config.yaml
num_hidden_layers: 13
hidden_size: 256
num_attention_heads: 4
num_key_value_heads: 1
head_dim: 64
intermediate_size: 576
vocab_size: 2048
hidden_act: "swiglu"
norm: "rmsnorm"
norm_place: "pre"
norm_eps: 1e-05
positions: "rope"
rope_theta: 10000.0
rope_fraction: 1.0
qk_norm: true
attn_scale: 0.15
bias: "none"
tie_word_embeddings: false
parallel_block: false
init: "uniform"
init_std_qkv: 0.0352
init_std_o: 0.0069
init_std_up: 0.0352
init_std_down: 0.0046
optimizer: "soap_variant"
learning_rate: 0.0032
beta1: 0.95
beta2: 0.99
weight_decay: 0.026
lr_head: 0.00567
warmup_steps: 41
schedule: "wsd"
decay_fraction: 0.582
decay_shape: "linear"
final_lr_fraction: 0.05
batch_tokens: [16384, 32768, 65536]
max_seq_len: 512
doc_mask: true
train_tokens: 213200000
max_steps: 6062
dataset: "wikipedia_en"
Each number is 128 + 32 x the weight over its row's rms, rounded and kept within 0 to 255. Layers, rows and columns count from 0. The size above them is the row's rms in percent of the matrix's.

# layer 3 MLP gate, 576x256, rms 0.222, rows 267-275, columns 128-255
size [ 88 102 103  99 101 101  93  97 105]
[[129 114  84 119 117 121 101 146 116 121 128 129 128 162 121  94  88 124 123 140 173 144 143 144  80 172 119 134 124 115 114  74 101 126 124 119  70 183 138 161 142 152 173 180 146 156  98 160 124  89  72 205 156 155  78 153 102 157 135 152  62 175 114 122 138  85 115 156 148 168 120 175  84 116  99  98 122 142 142 139 112 112 110 159  62 136 136  94 163 149  99  62 131 145 158 165 108 166 154 144 109 138  95 103  74 140 135 112 131 126  85 117 199 138  60 133 129  84 114 168 186  75  77  75  86 122 151 170]
 [106 162 154 142 102 113 109 119 125 110 127 106 118 119  71 117 127 148 151 136 124 104 118 110 166 145 210 126 136 113 177  47 127 175 113 119 148 169 100 137 148 163 112 158 149  77 165  83 196  53 101 185 126 220  61 125 153 117 180 131 106 156 163 101 128 111 118 155 150 178 137 155  79 131 175 106 142 138 152 139 134 128 134 125 144 101 131 115  67 102 103 144 108 114 140 168 135 132 192 109  95 111 141 202 148 131 158 108  56 131 111 114 136 118 158 104 154 124  59  91 154 122  33 121 131 146  90 176]
 [147 172 183 141 112  65  89  75 115 116 149  96 134 143 118 147 214 109 216 162 155 127 116 115  60 144 112  70 115 144 147 154 101 118 156 152 178 156 164 124  93 129 180 148 124  80 104 107 154 142 180 142 146  94 129 117 151  84  96 189 120 125  87 131 105 140  91 103 112 158 150 174 180 108 149 141 106 123 139 145 193 115 111 129 185  65 100 156  96 101 147 152 152 137  74 112 133 188 118 105 138  86 110 147 193 130 174 149 159 108 160 199 137  56 139 116 128 128 163 152 109 153 139  62 156  95 176  76]
 [162  85 160 112 126  61 103 168 102 138 198  82 144 126 154 128 148 150 186 102 117 160 186 129 158 114 145 103 135 131 153 162 151 145 121 121 153 107  97 139 118 160 140  81  13 127 150  96  95 175 128 176 173 205 194 169  48 104  92  93 172 125  88 110 128 136  93 109 133 125 133 166 138  99 151  99 122 159 127 119 149 122 146  99 149 184 156 148 128 102 157  90 108 124 203 130  99 113 148 196 110  58 206 166 119 157 125 151 136  88 110 133  83  86  88 131 142 141  87 111 106 108 130 138 107  96 119 149]
 [127 134 160 157 118 107 134  98 113 129 162 139 161  73 135 187 113 144 124 131 131 197 139 134 169 105  76  86  84 163  88 122 136  51 144 213 151 123  36 103 149 124 105 107  99 136 134 131 105 179  60 121 119 136 158 190 101  79 133 134 124 140 104 104 138 120 115 123 138 123 116  92  91 208 136 139 118  55 165  97 168 144 117  67 105  93 109 170 127 129 132  96 186 107 140 123 119 152 131 128  93 122 159  80 124 116 115  97 149  37 144 106 145 155 146 146 158 175  66 134  67 168 115  93  96  74 125 150]
 [170 110 151 125 146  82 107  88 109  85 132 137 161  98 111  79  85 138 171 109 136 115 166 151 132  85 151 178  78 144 150 144 185 142 162 158 136 163 125 121  53  99 114 156 119 183 187  82 127 112 113 142 155 166  93 131 135 121 217  61  67 206 109 153 152 160 156 100  91 123 142 140  88  78  72 130 104 176 130  89 131 135 118 166  92  98 170 131  97 143 158 126 124 107 157 150 123 119 123  91 164 126  91 111 161 129  86  94 121 144 114  87 185 122 128  67 162 187 169 101  84 126 133  91 132  99 171 133]
 [119 133 145 176 130 131 111 154 113 133 116 111 158 118 105 145 160 171 195 144 115  81 154  90 116 127 146 189 101 159  62 142 157 122 130 150 161  83 131 111 168 167 156 147  90 181 143  96 129 114  57 116 125 132 150 103 100 117 102 104 177 145 173 132 100 145 142 135  88 118 157  97 156  97 114 206 149 116  72 127 107  91 143 104 143  51 127 104  92 139 140 112 185  93 173 149 126 121 136 121 122 135 116 123 139 166 122 129 149 110 149 114  95 111 171 183 121  66  68  94 177 106 147 107  99 157 119 173]
 [102  75 169 153 105 177  98 130 118 109 198 127  99 154 186 106 185 156 128 161 153  89 150 157 141 147 127  82 184 106  92 183  81 147 144 116 114 124  92 108 166 147 194  56 147 189 175 123 125  73 111  86 133 194  98 127 127 133 147  89 135 103 106 122 134 155 153 111 112 111 170 147 110 116 149 111 146 174 197  93 134 102  82  86  51 127 150 159  99 146  88 111 127 180 128 120 143 114 115 108 151 114 129 166 113 105 144  77 100  70 123  85 103  79 138 102 108 107 164 120 159 178 101 131 103 164 110 169]
 [119 101 150 108 141 135 173 156  86 167 131 102 179 154 124 147 140  82 101 135 164  79 137 174 122 106  97 189  72 167 105  72 105 132 134 155 160 147 100 146 116 122 160 111 115 149 156  97 117 129 127 132 133  98  89  43 142 121 165 115 193 138 126 123 141 140 174 134 144 137 119 184  83 147  92 105 104  96 111 129 122 171 118 148 126 155  86 132  68 177 126 179 129 130 115 142 136 139 103 125 136 147  47 120 128  77 136 100 137 142 110 147 137 124 157  90 121 164 109 163  43 109  76 138 145 151 152  43]]
# layer 3 MLP up, 576x256, rms 0.224, rows 267-274, columns 128-255
size [ 87 110 104 102  93  96  90  97]
[[132 114  97  91  89 172 148 117  91 165  87 113 122 143 118  93 110 139 159 120 193 141 188 129 107 136 117 169  95 148 109  84 121 139 146 119  93 131 110 147 107 173 141 187 147 172 127 160 123  31 115 139 171 151 134 159 112 138 104 132  59 123 145 106 142 136 101 131 126 145 119 189  87  95 120 113 150 151 173 113 133 121 123 156  90 114 154  97 122 127 107  75 107 179 168 127 110 110 143 151 110 117 115 139 123 178 114  92  92 111 123 152 210 163  48 183 118  94 133 222 184   0  89 112  73  79  90 149]
 [158 133  89 132 157 136 176 126  61  88 160 127 120 130 146  96 143  86 141 118 106 154 136 123 100  93 127 129 138 146 128 177 108 198  75 126 171 137 115 126 149 186 123 137 149 130 164 160  46  90 126  93 100 185 121 165 156  86 133 140  92 154 192  98 141 137 126 103 161 100  70 163 145 146 142  84 162  87  54 128 160 137 132 131 156  74 132  88 151  72  87 174  33 169 162 129 101 133 117 130 129 125 118  94  92 129 137 113 125   0  76  86 162  97 148 130 122 126 153 115 188 154 121 167 120 147 147 102]
 [ 91 149 169 112 140 143  88  92 154  95 127 139 109  99 133 180  91  59 104 154 193 167 179 165 124 132 160 126 178  95 123  89 157 116 191  72 104 178 119 161 109 131 144 109  79 122  98 129 139  85 161 170 171 142 145 117  96  66 166  88 170  73 154 141  87  75 150  91  93 132 151 127  99 116 101  64 130  85 157  90 114 131 141 157 124 158 109  83  71 101  93 167 112 100 139 173 109 117 157 110 134  99 129  78 151  95 151 130 139 126 150  63 109  95  99 112 110 142 129 188 102 201 110  68 140 149 137 101]
 [129 166 120  99 160 107 172 105 101 135 127 151  78 109 115 126 134 192 108 137 109  69  86 159 157 149 121 149 144 131 146 191 124 140 131 132 185  95 112 153  93 126  90 154 126 137 149 146 117 104 111 123 115 107  77  90  78 102 177 116 150 120 159 126  82 129 145 128 138 126 103 159 161  85 178 113 104 124 124 138 107 195 153 132 124 121  97 168 138 133 109  97 122 163 148  95 132 130 152 108 161 107 166 189 181 122 196 170 111 111 131 206 151 145 131 111 153 139 160 153  89  86 128 130 140 102  77 155]
 [181 127 144 144 158 116 175 119 180  67  99 157 122 149 161  95 124 129 135 122 170 193  99 138 104 118  90 141 146 104 146 125  91 119 112 140  84 209 102  98 167 152 125 126  99 172 176 149 208 150 137 126 105  73  67 131  59 109 111  64 116 159 137 117 105 135 152 159 190 140 150 109 107 126 132 147 151 119 121  82 104 180 161 135 183 117  73 140 117 187 162  62 155 177 117 115 137 132 140  55 150 131 136 125 150 122 184 142 125 165 169 124 103  72 159 132 158 123 124  70  93 197 109 134 164 104  77 121]
 [ 80  97 163 161 157  50 159 193 175 129 121 154 140  58 119 115 134 192 150 105 107  90 112 145 162 108 140 121  94  86 137  82 126 170 131 123 126 104 107 120 163 171 150 152 184 153 104 142  81 100  92 128 133  85 112 113  92 158  86 113 108 113 159  75 123 125 130 128 150 113 171  79 128 132 134 122 124 136 104 167  64 113 112 115 189 160 185 108  75 128 155 170  98 137 149 136 142  85 106 120 161 106  46 146 114 144  82 135  73 147 105 124 177 132 120 117 147 128 117  92 172 131 133  46 105  45 109 165]
 [ 83  88 163  95 118 157 118 166  39 153 137 143 133  61 203 145 115  71 133 162  88  72 145 189 161 163 179 144 132 107 127 172 158 109  74 177 194 147 149 118 121 167 133 129 129 114 106  93 130  83 170  98 137 154 112 120 124 137  74 126 164 163 110 123 101 102 141 101 104 141 128 120 128 133 115 129 102 110 115 181 156 115 127 151 117 209 104 155 134 129 144  96  90 173 144 164  53 155 165 107 127  81 171 152 151 154 106 127 134 151 146 139 131  78 136 158 116 134 128  89 118  92 121 158 106 136  86 151]
 [161 110 152 177 116  86  98 148 154 148 117 160 152 121 122 112 137 158 135 112 177 151 165 113 128 135 147  69  95 186 138 112 103 120 101 102  77 171 119 141 119 152 110 143 189  90  80 136 189 110 170 104  96 142 172 126 118 134 102 177 101 110 102 115 114 127 124 172 153 156 166 128 153  88 152 105 154 109 112 154 149 171 157 164 132 105 106 126 123 158 108  91 222 171  84 117 126 132 184 142 122 193 153 180 114  75 183 122 120 124  68  82 124 106 117 156 111 157  47  75 141 157 147 107 179  76 106  87]]
# layer 3 MLP down (transposed), 576x256, rms 0.206, rows 267-274, columns 128-255
size [ 97 103  97 104 100 102 101 102]
[[ 95 158  73 157 122 106 171 105 117 102  76  88 153 102  89  97 151 133 160 167 158 103 135 161  75 127  99  68 176 105 130 103  92 148 103 108 124 158 167 152 115 112  87 136 166 139 150 129 143  57 115 114 126 119  97 130 120 131 117  98 120 138  65 231 160 100  97 131 113  85 128 152  96 144 106 125 143 140 124 148  61  90 167 131  92 159 168 122 156 119 176 137 133 182  67  73 153 177 145 116 144 117  84  75 132  88 142  77 160  86  90 116 120 193 132 145 149  93 141 157 124 117  73 146 110  74 122 109]
 [164 122 104 124 142 184 173 155 123 106  89 138 158  79 123 199 137 135  89 111 105  92 117 140 124 103 165 151 124  46 104 164 150 150 183  52  94 129 110 118  94 152 131 144 124 178 144 107  86 140  61 118 143 101  92 163 138 161  82 127 186 128 161  44 110 140  78 160 166 140 146 128 148 152 121 136 136 177 115  97 100 153 134 156 147 136 188 100  99 163 177 123  84 129  93 160 154 115 124 105 193 173 170 103 182 147 143 145 116 116  93 119 100 148 153 133  78 163 157 114 115 182 117 118  97 128 131 123]
 [135 131  74 146 126 131  92 199 107 111 131 162 135 197 109 137 108 115 110 119 142  82 122  75 129  91  98 102 125 136 106 142 186 152 108 131 189 131 155 156 121 123 145 179  99 174 170 160 102 115 140 115 117 167  88 148 123 135 152 180 134  96 113  78 121 200 108 143  98 129 144 115 133 159 124 141 197 130 107 113 165 146 147 116 133  98 147 120 182  87 150 119 118 167 167 129 119  84 133 166 166 147 161 110 133 129 162  76 122 136 195  78 161 201 133 166 114 193  83 186 118 114 108 162 134 122 138 129]
 [128  92 168  95 202  63 147 160 109 137  25 159 162  46 140 126  31 131 146 110 146  97 168 142 153 165  88 134 116 172 101 152 164  97  85 133 130 124  67 214 168 176 161 131 161  96  87 130 135  75 150  96 158 106 147 139 202 159 150 126 126 155  45 210 167 126 121 149 165  78 208 117  79 157 139 127 147  96 185 159 107 158  88  83 134  93 150 166 124 122 142 140 145 144 115  67 152 111 120 131 140 113 113 116  75 170  97 142 140 188 132 137  99 142 177 142 141 129 104 142  61 122 136 113 170 123 118 154]
 [132 143  63 164 139 143 137  40 130 106 107 158 131 112 177  66  68 144 169 159 140 111 131 145  72 107 181 121 162 151 130 127  81 144 134  93 134 110 145 133 156 165 146 177 112 122 188 142 120 147 128 141 125 106 124 129 135 148  79 134  92 170 120 177  98 131 131  41 202 119 108 169 153 145 117  95 141 120 148 127 104 134 150 151  82 235 164 121 136 168 139 124 128 100 146 156 108 135 148  94 103 102 107 187 163 147 165 158 113 187 116 191 135 210 118 136 156  68 148 126 140 161 125 133 188 151 145  99]
 [104 136 172  66 134  87 204 190 150 132 151 139 127 105 103 213 180 193 102 106 109 133 125 122 187 110 137 106 142  88 108 117 122 209 106 111 170 154 117  70 124 120 177 111 208 185  83 102 118 114 146  64 120  76 127  66  71 103 129 137  92 129 123 117 100 172  98 132 121  70 146 104 101  99 146 130 117 124 169 103  71 181 125 118 113 151 146 126 165 136 131 148  94 113 128 106  93  95 159 121  94  58 164 116 148 158 192 143  37 104 117  90 136  89 142 154 132 144 100  86 148 149 174 131  85 107 174 154]
 [102 128 131 162  99 120  92 180 138  78  79 126 166  99  97 143 116 137 165 173 189  80  92 144  85 113 128  97  86 187  80 146  95  98 123  98 126 147 131 144 179 144 137 108  85 130 112  93 112 145 151  97 151 146 168 158  82  83 123 180 102 140  85 115 122 122 115 126  71 111 116 106  63 124  99 163 137 112 111 154 194  95 146 145 108 123  95 129 114  77  97 144 132 136 108 111 122 158 101 139 124 152 128 152 160  93 109  93 167 214 138 123 118 131 172  71 120 139 132 129 115 111 138 134 149 125  93 178]
 [143 150 124 163 101 116  98 148 118 134 171 100 125 127 101 149 156 124 164 163 188 112  97 116 102 103 127 105  90  68  63 156 120 107 118  92 140 123 168 187 149  59  63 119 129 123 108  94  95  43  98 152  89 173 151 148 206 116 162  94 134 133 170 147 161  60 145 183 158 110 135  57 142  92 151 120 118 118 106  92 182 186 172  80 122 137  55  78  77 126 120 125  95 161 104 151 134 117 155 113 121 115 103 129 154 129 211 130 127 151 153 123 130 125 150 116  39  70 125 134 234 146 118  86 109 152  79 125]]